Weights of a small GPT-style language model, trained from scratch on English Wikipedia: no position embeddings.
Each number is 128 + 24 x the weight over its row's rms, rounded and kept within 0 to 255. Layers, rows and columns count from 0. Numbers have three digits each. The size before them is the row's rms in percent of the matrix's.

# layer 18 MLP down, 160x640, rms 0.287, rows 0-159, columns 576-639
095:130093113141125103140146166136155129113094150153160118120113149145132135124156125154137132091156127128095123151148137062129110166137111073102120146163116098138136131131148166129158130161132136
101:143126138139096084141115119106123107122108120119129144172141138124137123157123128142134115137088093122108109104113166110138117153122128129169129106108191135133106156147126145185118119154120138
104:120132102120129103099169122104120142152061161143091134180114129151105126154127130148114142111131090099092160114120118113183187157154104097122156165107156145164150079110153127103097112134108120
098:138129104092138146135094097115141087123112111152122093150107155102147105124158079142102137131148080145146112133108194143154157141106134137100107115110149117116131151121140133136168135142175139
100:135150131150153136072088106126083101135107165114150153157129137106113108131146116157122126118132123097102135128081142125122169122090099125133148153131157162133108121124107125098151099146128117
103:117151137140112129119113091118140129098157076127084110123113150162139127153136143163128101078126152060138148149155145167107111095108162137130116114100130135113166154154114120132115080115114149
099:122111091163115100176137094129162203091131158142156126143147088120116132086138098116124149103150163111093139080083154079112135065133145112120123130155134156132106165129139096135090113104138145
098:147103147134094125092092140095130128105107129105113115133146132172075106127143119116118158121147171130157102162151165091131130137128128138145101144110143133103120127131112117149144074148126173
104:114108170109124065095094138089156151152154146147129130095090124114129100143077122155087115172114109136151090110115181142155155155135114141126137171116146121134185160133147174114082147097094133
100:123102132121167110138103156100160110161134112179134101109101158136127104139131141151108092130151083097135130133101147112114180143162163074107145134128119127126117109132128142154145109177159110
102:081161128112168173127101187138150162129142135116101103124153157127139137143106130121134143165070138117155131141107150114123071146100148185111152113108108129095105106122094127122129167116153146
098:136105150097104112186125133137125173136112138114133151115172130115134070152137094109116118150137113129071097110160147124111132187138110162147138124133147113154134146109129108093134121119108127
099:160125102171090137145177116124126141163137118120089123137137113120133120133112119087141151097128131119152143122018099124133111122112118186166157138137133143134120138104115078134127148143095148
094:156089165116110136122121119176129120126120140118149143128108109119147133131116157077129069137113108099106185126121143114113164105079132074156151107154134139170145148139121133151154116186125145
098:114100102175144165110140139089103128137086126130150097105115138116149139129137157135146102099120147143148134098118122076125131115156086160144114152121116149125077174155154163116095162125115127
103:154115113147108117086134105126133136111090116128132103148144133148151136134099156145107133112072152150118094176147089110148132174104095150163099132069155151122115180138143125093110108150136146
095:151120168105141165149128086128127109137104106122120125140114135133081102115136123101149154126119129118145131121110135087127164100150120123107074107146140126154109159102094125104128131131113155
105:091118164119119131151147128120158137136123108093106136142127143100136121189136144126128135139134107111113103118129135108112100152142131152118089130133137116121116102107125100080104139134132115
098:146132150087090112123158105133115155157108116104117129139161108131150108092124140171140153128117146108127115130197119136141150144125119152093141122176156096125170129116121105156116124138104151
097:175113147130098115138101137143153152131115137108139097124133122160129137101123162133084102181126140099149154139114140121178172149083130121166137110111149132157107157114158132150109135116114133
095:099134158105145169172127129137124110122154088073143146155146165114149133112151095149153086085127097144112139122138142153122120115159128100054129078107109129152112135103160110126141104145116055
103:122136108123120144161126186142132151139079150168171112142116160119106106117127092151095096156072102146104147130101115109154114118131144143133165086134134102148121125133142083089157134129113142
097:093143105153146122145122160116151157121150147121159155123124126107153135148137164137105158122138136150103103123137139128117124153118125108090138172099124169171115108121101170091153149122167117
104:129091154110050142107160110152129173113163097121135114161109118151113178166134115125143105129135133157151126146174114138182163163134115173119113121123137123143126169150137132113135125095109132
099:146157130162115118122111130112124184111143100126156117125083124131110113125139152091109121103127136113102136141125131093121126185135115152084156125137140106100145166127135102137108137146131059
095:092106142110178104163122134154116146127082180141144096151139122093133128172126130090112124080164145069121133110105130131142116172109187080163125135142127170120117161148105109118087103104096169
101:163111116111120131123109113126163119104126113113146167141170121137118125111135106138090068142170129139117105129092107180103131146164135149141154106098115139134119125164102110134129176140142153
097:112088123127132118147121116088125180124110108125090120156130182119127126138155146138143165124130106099132128125121116105097105138090163167109132135130106159123133134121104146131089105145122116
103:079108084081136127137141120139117139154127119136149136120091093119157132124093108127160085087159122109151119083162159095095160145145104116173143110114148114139139107103095108094071134131124118
097:118127129128149171130094186083135117114131148096152126114111093146127129140161110115139075120115122114148143146123090113140128173112118128178136132122097149082193118102166111129103120138158125
105:115146124122130121133156119174139104158136152134117091119151154163079112100148109169083129138104099138114120105163158085166147131122136063081088129154176147114127121128154110114102085162125108
099:111119143104151114151146131109176146127131113153163125108108133125118117111138096142139104168138140131139098112114126088149069150173126177125101154120141122114117087092110129097138130127139110
095:091144141125151133143135045109177104110133141110135115099055136132117162136136130137150147134125107135180145118158108136091168071102151149110121139167105163142181145107165130155145156129119129
097:124157098129165133107134114112181146138144125189138104170136117116170122145145135169118089098145135148124145120169087122145143111147125142148135135127138117129156118126162134081124111140105131
100:137112147137115161121116096193136122116154101125166095163141137123128201138126135109123127115126118128115119168109133203120075100093109077112088110150124122144119107166131122078116122122152129
100:067158098156128142113168152140119136147151137137117092159095129094125135122131123085118104177144133139100128152128126135159133127146136106142126142179127155151160143120134151169108168138121113
103:117085138138102118112132141150121174133190110087164126106134137147148109091137118143145131137087124113083102145148149122105141131139115147105109125114093122115123111168156133126146107136086115
097:126072106167142096094171155093112135123143084133130106077125146113133147111115107156134134145151099100147075154175136104078103119078133161148159121118141147169119177125102134143121122178115122
097:134133112101170125109134157147125131107153161133083118141175142129126119126131162130174088124127143154132115145117110100136150121136122112093130139150119127123124130134134130136114114101075134
098:090109127119152153090146165095166112133161115156144149116131152120087143108163105128164167120105108122140099129151116110116156126111074115174174144176134128130086186111158112141117140156153183
094:137139097121157151095134143097141101148146123150104149128202057123136138165122171127057147114163134127101153126133156087144092111131160088122154153112110138140121156089128113117090152124119096
100:133123137163103120120092144164107143115146132136139118141154118145116118137135160129160110114133158123132150173108118146101111121109124066152129087114157164142141120137106104119058122119112144
098:141129126101154118162139124096119152106142093140148136087128112131116147122139131135144178151103089122163082146112156164146125129139122135141096136131133085153121139133111092122124148127112124
102:144160163157129093154110141133131113170150117137107132132108121096114152163137132159128117124119138121132178105156095131133114104125121179193124102120155107064126129121146168136131111126177105
098:129118111146116106139149084074089122121157110112118135136109140087109149140109152138152112117091108070142148122151117125103161123146102197110142112156081143066147125168124156135120125134129118
097:167152149123093125121144137170142139119108147095123116164099119140107129122208147112099127115128056125107174095076140157137122138151065083127134113099128109084133122106151110165094127150109111
105:098137120142133124130136135108171097142071154141098186083129093100134148140138108139131151116150142149139146129117160080097100124111134130127093150087143164104171120162130194083127153171164140
100:147121084143125182142171125142112164096156149128156137111142125108158109066131158118129127129152123120145109174136158132134149106103129099120117091141176144136138092134161127109116145132116085
105:112149137165094123144127151105130150132067154138139111132135107112150139108134135164141149123116129099180156083108107105132156132112120093200113158137152172100154153098165145107121119116134125
105:125097138184102121145068149143132158126157119133156105116107044150100127128152166126102141084134089122149125080120156143163166158132114067136112105134184115098150178162110091148157121081100172
099:118155107147172084089175164130114158125106123135165119135112191149167139161068161126153089135171164127126098106158123108102108141106098112083129146099181155150144156162150133149148171131136097
100:115139137112111099120126126119090092095131159142131190142135084129155104138118119121135154152125097102114165116139161149119141132142125167082120122112129164088126100119134113158221143105133129
103:096130144101139114123159114176075072137101131159138092100130152097112143114106135129113159133130107156148125145125141106108121117146125139104146126139129090115155182122127160141152094134143158
098:114142152098135064136129090118107114146130099164136097128119132156113119137131126140129155125119126112103144126105106161147153126147108112069159131102117123114090113100140143080100122121124143
099:127103157148123128114106110149171104109117099114133093125100139082161148136103128129155066141150144116142104131137148083134158147112125136114107152103130109108137129069100104115134139125075125
101:113174178109142171109127134128152125128169113159142143096121122131155107102100115147127145156154117177145112136121154137119097116148153135171136166134114158150161156100109134098090125152123139
092:122125114126171113121157114129126127120125168100089123106109155110105108122101120157134150124169163146115166135155128155107121158172104125136133106131125156109133111113093123141136140131130118
101:156139102104163178093127138095110128139133131113153134098118084115109123125165158166112150118118142121131120112166103113162122157124171137130093115104170110167088111135148137091128098126121146
096:136111128126137151133104142118156151127148136153146164106087142062116095117125077131136103153166165121082137133131130165179170136134129127119113145100123154078130116160121144123140158116118103
096:094112090114136123122091168136138162147095109112102098080130139133157109113144110149151117106133153142109128066131128114165088124108152112082132097137111132169160174161157112090149163158173108
100:124126143131129103118086100125106145110103068104146119098144164131085155132118160138126136143176131146148113082130126130147146118126127150157124167121129106134129130115148144153140149128124145
102:117178141111177078123104091156163099136081135157124126163115115107117129115135117104169124102091156113108143134141124133138163141140157119114121086111073147101154096133123135118138131093147127
096:116108167161151126171116121112079100109151154116102132087129120169142153144163126116152151113119106128141114104139151157098135122108122115099128136152166106104135124095157123139107141097122156
092:133109155131108135130107093130141115107121135145133121153125118100134121194089129137095114108169102135088146046123131163102111092162079105125112113113120156141149186109129147122081132126127149
101:127135109125082123120120129115134118111136145136124128174129169123129087167123156135161055076158159092087093105132152086154090116108106098137132144143124109138147127130137122124115123147133111
110:136110129110104137127119149125097143103127137132100142118184158114098131151169138121132109098127148192126144080102100124088098113143127115138144089127108113121128121138128133126169129084119166
099:146130114145125147111116107098130160156082133151090111127147129185108100094115119127095173164128139123121127061140142145123146186107151122141191085118106108124115136133082101113147127129147118
104:125157155133111163122127107143123113124148119136142164081124138133151124146165200140156169096125123139124158138121118131135138127155111148099144153134127131104141079104148125121140133104112121
100:114147101142106140171135150118114190154131106086116157122155133134144133135083082146111126145123133132127176087146201177123151133145134109099122159141093124122145162135117127134109120111119111
101:140123119155144166101085166125111136137131116104088157132136126184131136122103174129097147101116154124152132100110134112092131161117112096143135126130170119120138179143104117117101112144142155
102:146145131101119108122124146156110124138116129161123108113116134112137141117130113125151136125117107158203135136113118137106135165103126129149133105074139115116156105152117123118145139107127077
102:154130115165181147106143113143143137164113073107069165126118160120134114110113115109147099129118132128138138162107094119159144111116169134129129122107155130156149101108138073121074117093116126
100:126121110091132115121090103154152129118107147109096132141149170101146136142138113142120102133183146090129080128089125082128108135149106120119182151137106119145105132132138132147106139145120162
100:076130124109106138096114127144094113090097147154154130145151109131124172125131165162145126137128134158151138133083130154120143148141113120119082101132115108103140131144111142130166154103125125
098:125118136126120109143172098115141081084125124143100140142137100116136150141132153101134162092125123178079138130133186101132151143110136144134102120127143161108132121124152132090134116148090164
098:092133078123185137099082116154146083152166151103176135137108138136160142131180121112136116136130139102148133113112129137121164112109133142135135111170154130132153112104119129129131142151161137
100:105121147137098119157140141145124130129103129155130119087162087154101140155158135108113124132139099121160173129114090076100129112095056189153123098099154143124126112129149102125126150133139149
100:138078149121091093084109080125101140130112165103116121150205115120126087078121124113102129098111135147128092140122125124117157105118153116160115138148190113158119118119139136096148170098147137
101:108151147122099135091100097138109087154113096190122147108112165123117135110151169115122192189113078132133137089106129085114141133140096097084111107131095112090094093133106143049149087130099142
106:131128106115111134110179138106138080125155139129164130099122081155120140116072163087091102111163152124143145092096148114126113147129117147136141150112097104127152164172123144095087132125105150
101:130099155157131160095136092084131139163097100121137121152094163107095089141153081145107134129143123128075121099125118162179122136118133130139146157133146130136166118107118144173082138114133141
100:132140155137163116149100108167082119143138130173128113104108145106147170136100155139089125151123120167127137166145107094122103129145067140105081141145112202087111138085181149136124114151106178
094:150096119083070090173089097109120105102163123156106135127141087121139140103108167127104119144162127164127135144111127142112124148167119138147099124122129053143119141134165126123127148154158172
097:127169179104154126131102127148086087133147148116136146144106143118137133135136157138143093154123109133110150138136102116145165134109145109090157154145173103104110167106159110176148109133121117
098:118092121074134127108184090130112137124148146088122133168144160139103125123131114164157081122143117143123129104144167196122148126070161115139135116099122139127116140079080128119079114112100141
101:117130137163112112137223121170145145179115104101196092114108157142098127125117120151130078153116106143083122104141136118103108151156108160112168156138173103147131102135120121171125142134119109
095:157147140151097150138151114101113103109119140148103149142077102088116099116105108096120126097091092092127154148118106134105127090109147112172088212126114142136103087080186145083189111157164119
097:116120080127161069114099116103146118120131132091096108106094157127159104169098128121126078110139129127107151123135147109141093130116160143140112146132133113119128128119138140147121133086124042
098:130105125110115133124102165116090127114189128167128084100152165135144124115100131131105178152113127158115155133097154143138131173118111134100144130141119093118135126110140115123129157139123147
100:093088122126123158137099153156157124103099114130126136131162152110136132119099105063162123134119166095114123165096084155107124122159129121130109119111063156158151085148180073133150128109144139
096:118139100135137132098124104141117126133130139083094118076153127104136076126083141121130117132110127130125135211158113168099101112085121107089150132089153139126117148084102151156126131110140131
112:116130147069141139147144086177130131126162075154123158117152138089103092116114094102113173137135131130103136098176116139085157078163144045128085129135132170133133106141122131087117171162135114
103:165144137137143146121136101142168128161097102131140146162139150156113112109099138100106177131133141116105130122143179118124133105147103127121169102178136117078086088136108093092111115131136125
096:114098129156133108172145141098098148156103125145163119180108136122081147137143128111121146135123123148136116101114154125108128117191129111115125151167110124137117133133144138098142131108163137
097:110152115152140140114111125176152129113170153133079135128141136156167131108156123145079100128142148172150090132110102130134115157113141138116123128119143096166153129144141152176111139142134131
102:149095124104153126130110164120145064138133118056078177132142158146106172162121110129106137134176141123158146135107120096126161127125062140118144131160167116124152151114116086131144116135118135
096:148095127131117110133127133094123139117099106138089122138195123106146096101131132141133111112103130159151134109161101163108101133158165143105128151136137115167107110122081128094137129083118122
104:120161137143120101120136148095143117165090122143138117128129088121145114135139142136160074135158114137152148164125168153092153101124095092152125173151092102161135149144121147106109107143128073
102:133139120163125108137135088071185126125144121089134128138146163115175172116118142132120152093123103093167125165110124164168138136099139121126118111111128143099098105148119108149149139108122139
100:152130092122116092112136156151108167088104159136107122102128131147137135111141148143143140131104122104158114088137192108140149130155105168100138151143145112157129151102135121118129189159170087
099:124128119126135088138097165089139137132133144133128153139103109107161138133143077154105151123145085122079088152115146163155131162127137124116133150143134068137142157142115112145178094135110120
096:120145149112117103165146118134138104135122155160112145090110061109135117133129112147114080096146146132179134105117116122115137156119122122101140154118082129088114160157192133098153128146131161
097:141089099106142145125141140107123148152128135138133100138121101135169115128103137121104132098131110137139140131097088100119138083148129101075183117123082134105141127157134127145132132087151163
099:118136145129126103112077180095140136200118189115144142088106120116148088113139088133116158121137148063122159121134127091103135103096105159099112111117110129159146090168136130109073081170134096
098:095143086136199169104135129143118107145113133097094140129126154128118153153081129132125155119093157124149150119143133127149113158155169141108094099178146173136102146138126145105093117120156155
100:122104118132158150163120142122112135127167139146162094113113142166104155165136146121119126145096123150157106134148142130160094145145130099128142089121109129168190135149121122142142166150060135
099:098118126102161100106149085127136141168137101122101117150154165097100132092112118141141139120117142129107162188137110149109145105119144068086160147170142148145137117121093109065181124150093088
103:132126124143098122134117089144127170123097084132136173110120107082147101156164093117145095102132100165156145132123150126109144147116102170112103126107186155136157164097113114106138138120138160
105:139107120133121127083127131121142144158128128108171159152096112136136112108147111104124152168105078139103122101130146128101119122121161156103135108148156130098133119156091137157159108119107109
094:148179141127143138154142122151127107117102164094154102133111142166109113118175132092142114130101128125096128137165093127094153127122139149090158172120137126123127091107136108146121107127140156
100:135145110098148136118110143154136115092151155173164107141105114125134104182159113053104134138106179081100135152134120177168162094152133150156152092090128105184147122141140119154129113120121149
103:152107134093117133110157155098167094174108124079123163141101144114155138108129151142152119146101143100110124138147126131090123107110085146100104123128126114128147152126101114163124094146172124
102:096093126123147143125104084115184145152119121140118148100124159125133137116164119154106111143143132155128116104105128137126141114111139140126148139172109129131146131120145116124117105120123166
096:151115154163086134121089159130160094133147133170102148115154124109128124139134122142123134147104110158149132147118138132122077142132143169152102141090145108120138144102155090156082097154139137
098:163128096141171143136099149217118109163155126082118124086118164145140150095153107115150119139143118125109112144102111137156135130099139069119147082115104123124105128100110150168159140088133111
100:160097150116105145140145150134158091127117081101142110108173141160090108131151158136131158112126105090124128133105104107146099151125154149124124148169119132122112116163179138145099094114141093
104:154113137119130150128143135122147130118129136095142118128135165143091113146115108148107057138137179123105120136145143144116089098118146095118111139088084124122106098126160102116090153134164158
100:113128082134118131165118098138093096136145103151147133091101135106108103106121103122176139143123108096114127104135166147132127121087163176130070114153112124158087141131083130118140128147139112
105:144184128146146132165129135154152187121166130119080155125134085087105120123151091122158146124141136099089123143109100130134207116149170148152094196088127094101170154129119133140138102141191079
100:062133133166148117113087105112142158148166119137135098166087137142125172139108139151208093148112157143115122105129183091132114084137098164152111163102142129120103186118126129132138142148148176
102:093117152145131149143111166087147147141098132100122118124112142113181160148117173152109131119126153096148107089104145128181191108142114150095128098148100168158125106100104082112117124154116060
126:181111142193111077107112113156149121179119141148139148080155098117187135145172163133127139117129149096102098140132129153161149111102107131135151148095122132142130131098089141115107127151118112
100:127161129129086156159156138151123109110182147107125151131154127103124192146134145126127113155109123108115123124107098105142166121104161124086108131109106069135130095126086147152103144144123118
103:127154141132124164116129147118118130127135140114139156108132133115181140128124143089162119138089120157101123152140117103139122120137136096128129150094118135145080143145110132098146108157172127
101:146148148117161110094161109111146120162136176134124126108125132129136102108133124096156127102108137143139082116119091119143128151107148126126133115167153135131134174114133106115120111111133123
100:176113132142139147076132141109152156136120119122148151153161129173096160164127143126103120144120122111120076155088127170096077130151164070105115126136129140079103156125124132137129126132127095
094:132100146124131138090132114132140104076142134134132138128148110059143148152079108134165106147174145090094133104162138104116125126161126143191115098082100180118134151137146165169178135134148124
096:126108159102097153116089140143117113124161131152098083096105133164139094142094145147120129123063137088146101090114119150122135138066101136126105141105153117082118156120101116133153141130127116
095:139095148118098120114122104136079149117082141129122156112122127133136109108124158156109134135156178128058112121162139121127129118104127117138134099127087144137133118112101138136152173109134117
102:160119131163157105120108158169170171156144102113138084141157113136109148130133099094127147160098152103128111120105109154170128108130114165133111154104149111153129150140126128091120120093155118
096:161165128186146127081126127128161100154146123142124160127121066132146112133103097122145123122079086130149102134111103158126139104160147149162141129164117114140123157121121102138122155176098151
101:134080129149123108142115169156121152107105167127132151186150116137034147136149138115125101123138132124089134131130107147110158143152104100129121139130089125158166100126109169121186164080127125
101:125118106116109139146150115138143103102147107176097145129122160151181133110137096104140166124110152125142159150104159153100085171113106178093136094121080087118080172130127096149112142076122076
099:169131093118119106179145174122136150125131107129117166141101117131098131126123150086134122130130176138135114077130086179099112103112106114161098118087119101100131126146135098132176126121097136
100:180102098131139142153111093133098168121093120148107147122145122148113127134127170146137109187137154146103125077116121186143108153167116098144126101119186107157105123095173104124130143137105091
097:124118160089143109103118140106112122149102103125134122113118154090129122119109173127136129121118119121119117147185118103107161141172127084164117129155159128164126106160105132166152162139150147
094:090144160149161154164161117151119084158149104138143189084113146150129152137128129145135140141140108126156142098145114141124128161105112124127104140163139141169133108096118104131107124146147166
097:145135085148103134129137088129132139161114132131096176164144094126129149114164144116124115126117150129092140145132145129146118109155137074148138121118102094126125164143128147136138139152129105
097:119077111164113125146157148109079150136133182126121147150117119087110173125127123148141133118127141166114099135124109138148113105111122154132104150141125151115152135115114119133135130153102134
099:177143172120104124155135072134128106134114148135132105179167118157102132109178100120160133139069142130081141145152114145106126104120121090120137098131123144116129130158128098142117118108073146
104:129117148143129108134144145129158151138172114138141107125163165109146134150123149171149106136132102110140112091135109139120121136114106125116115156092098111123081096142139132115109123134128133
094:119121137117134138161086105160107126161113144129115077123118098129130124125116148133121157126129129135139140124123098111112067104132130131124157112150156182093168136156160114119167121130154073
099:153161138103129155170138119132077152136125096140080136149127110108115144127098157136169117155114136123141121181129145120122103105134081163111104138130108122100151125129131102130117163112127118
094:147123133090128136147133121092140162118140138134148131126127136115122150120122144131128151173160153106108121117145142108132117167125095097118110131149143139165143093108129110123113098134153135
101:136149080107123160124161144095095147146125142146174109121096103108156062158126092132114118144060137131104115113147130117139117092136159127132106104111120140153168111122160121169149107128138132
094:144151112155121136131132165124148137112135169122129113149091106148104089120150130125128133187129103126079132129132118085108150167157107119120126136124106137167078125126133129063129118151097135
097:102169120159129132128118125161184142134120116121152151111104106125121085121139173131129126132098121131131133130092144085113139117113158117150174114119114106160122099120119144141178125178113150
106:129104164092136129152135189129134122123146172159130131087146113158127127129116125117110123118143112133132093103095072155140110099143132149149119151108100164094088124157134111097143117133132116
099:122156066134093165121084133126147143112139111139116133123085160129133100129146114126169158126138129144160115153109134166121132106139124095122115166123150045118136162124149104104128131131132114
104:118113155115186089127168150125117139124136146073156143081131105135124131137091147123113132149115103134119104130155100055130140132106149219128103143137156126126169111099095116183132160111156137
098:159087172129128165117167147147110151138109156123089104161085175118102156126143134117095119132116153113164137125119180068104084151137143116119158098133129141111116119135119135143143086125161107
125:150146120139099078126172086117129144117158105097120097134110129125103134124125136141151164172117152171090124119132123139139147177104108122198154124130134157129168117151106104146110135143111136
100:138146155115131134112125107135164070125108110130119123180178101156107122130127124121113153140118148143127159117115125123099126134101117128153140112104125137110113150108128144080155143149143118
099:131109139097101127166092096123099143110124121100104073151115159165105106171114109127100115145107152122136113132137146139158139096114158113122121148117095123138103091108107122170136129106159131
102:142117116141135155115140136115127150199110096100142132136108097115156103077176134123101127106133148147132153123146078119169131155102142130095163107143158088136094198111060162104101124136133114
104:132155109126147112174138134147172125131170128153150131153117108140125141104132125120116128112112121122118117122116129128164147146114148137083144105107114100121115114136121126163064094077121124
102:104137141129142116135142108093141119158116123091097152104153150120103136160087124208140129171145130143130120129112143143143159137129116210129094085158157146150130139114142126157126115151130127
099:103118137178122123139118157138110136146101157089123117116119130092155120128147136131108100123119136156157140146157122072136143130139147106183152105147133155116101076125174141101155174118099113
099:128138121140086147156139146138104163128130166091091157159078127095116091138113074160079144107138116137083142146169122132078141148104138119153140139130097118097121130139157136118128137099078113
098:125173123149151136164132145144119139126106140132115129133157137132128092129122138096097118173091112148166087132120164122111121097165146112064112181107125110189142122132092118120117161165120139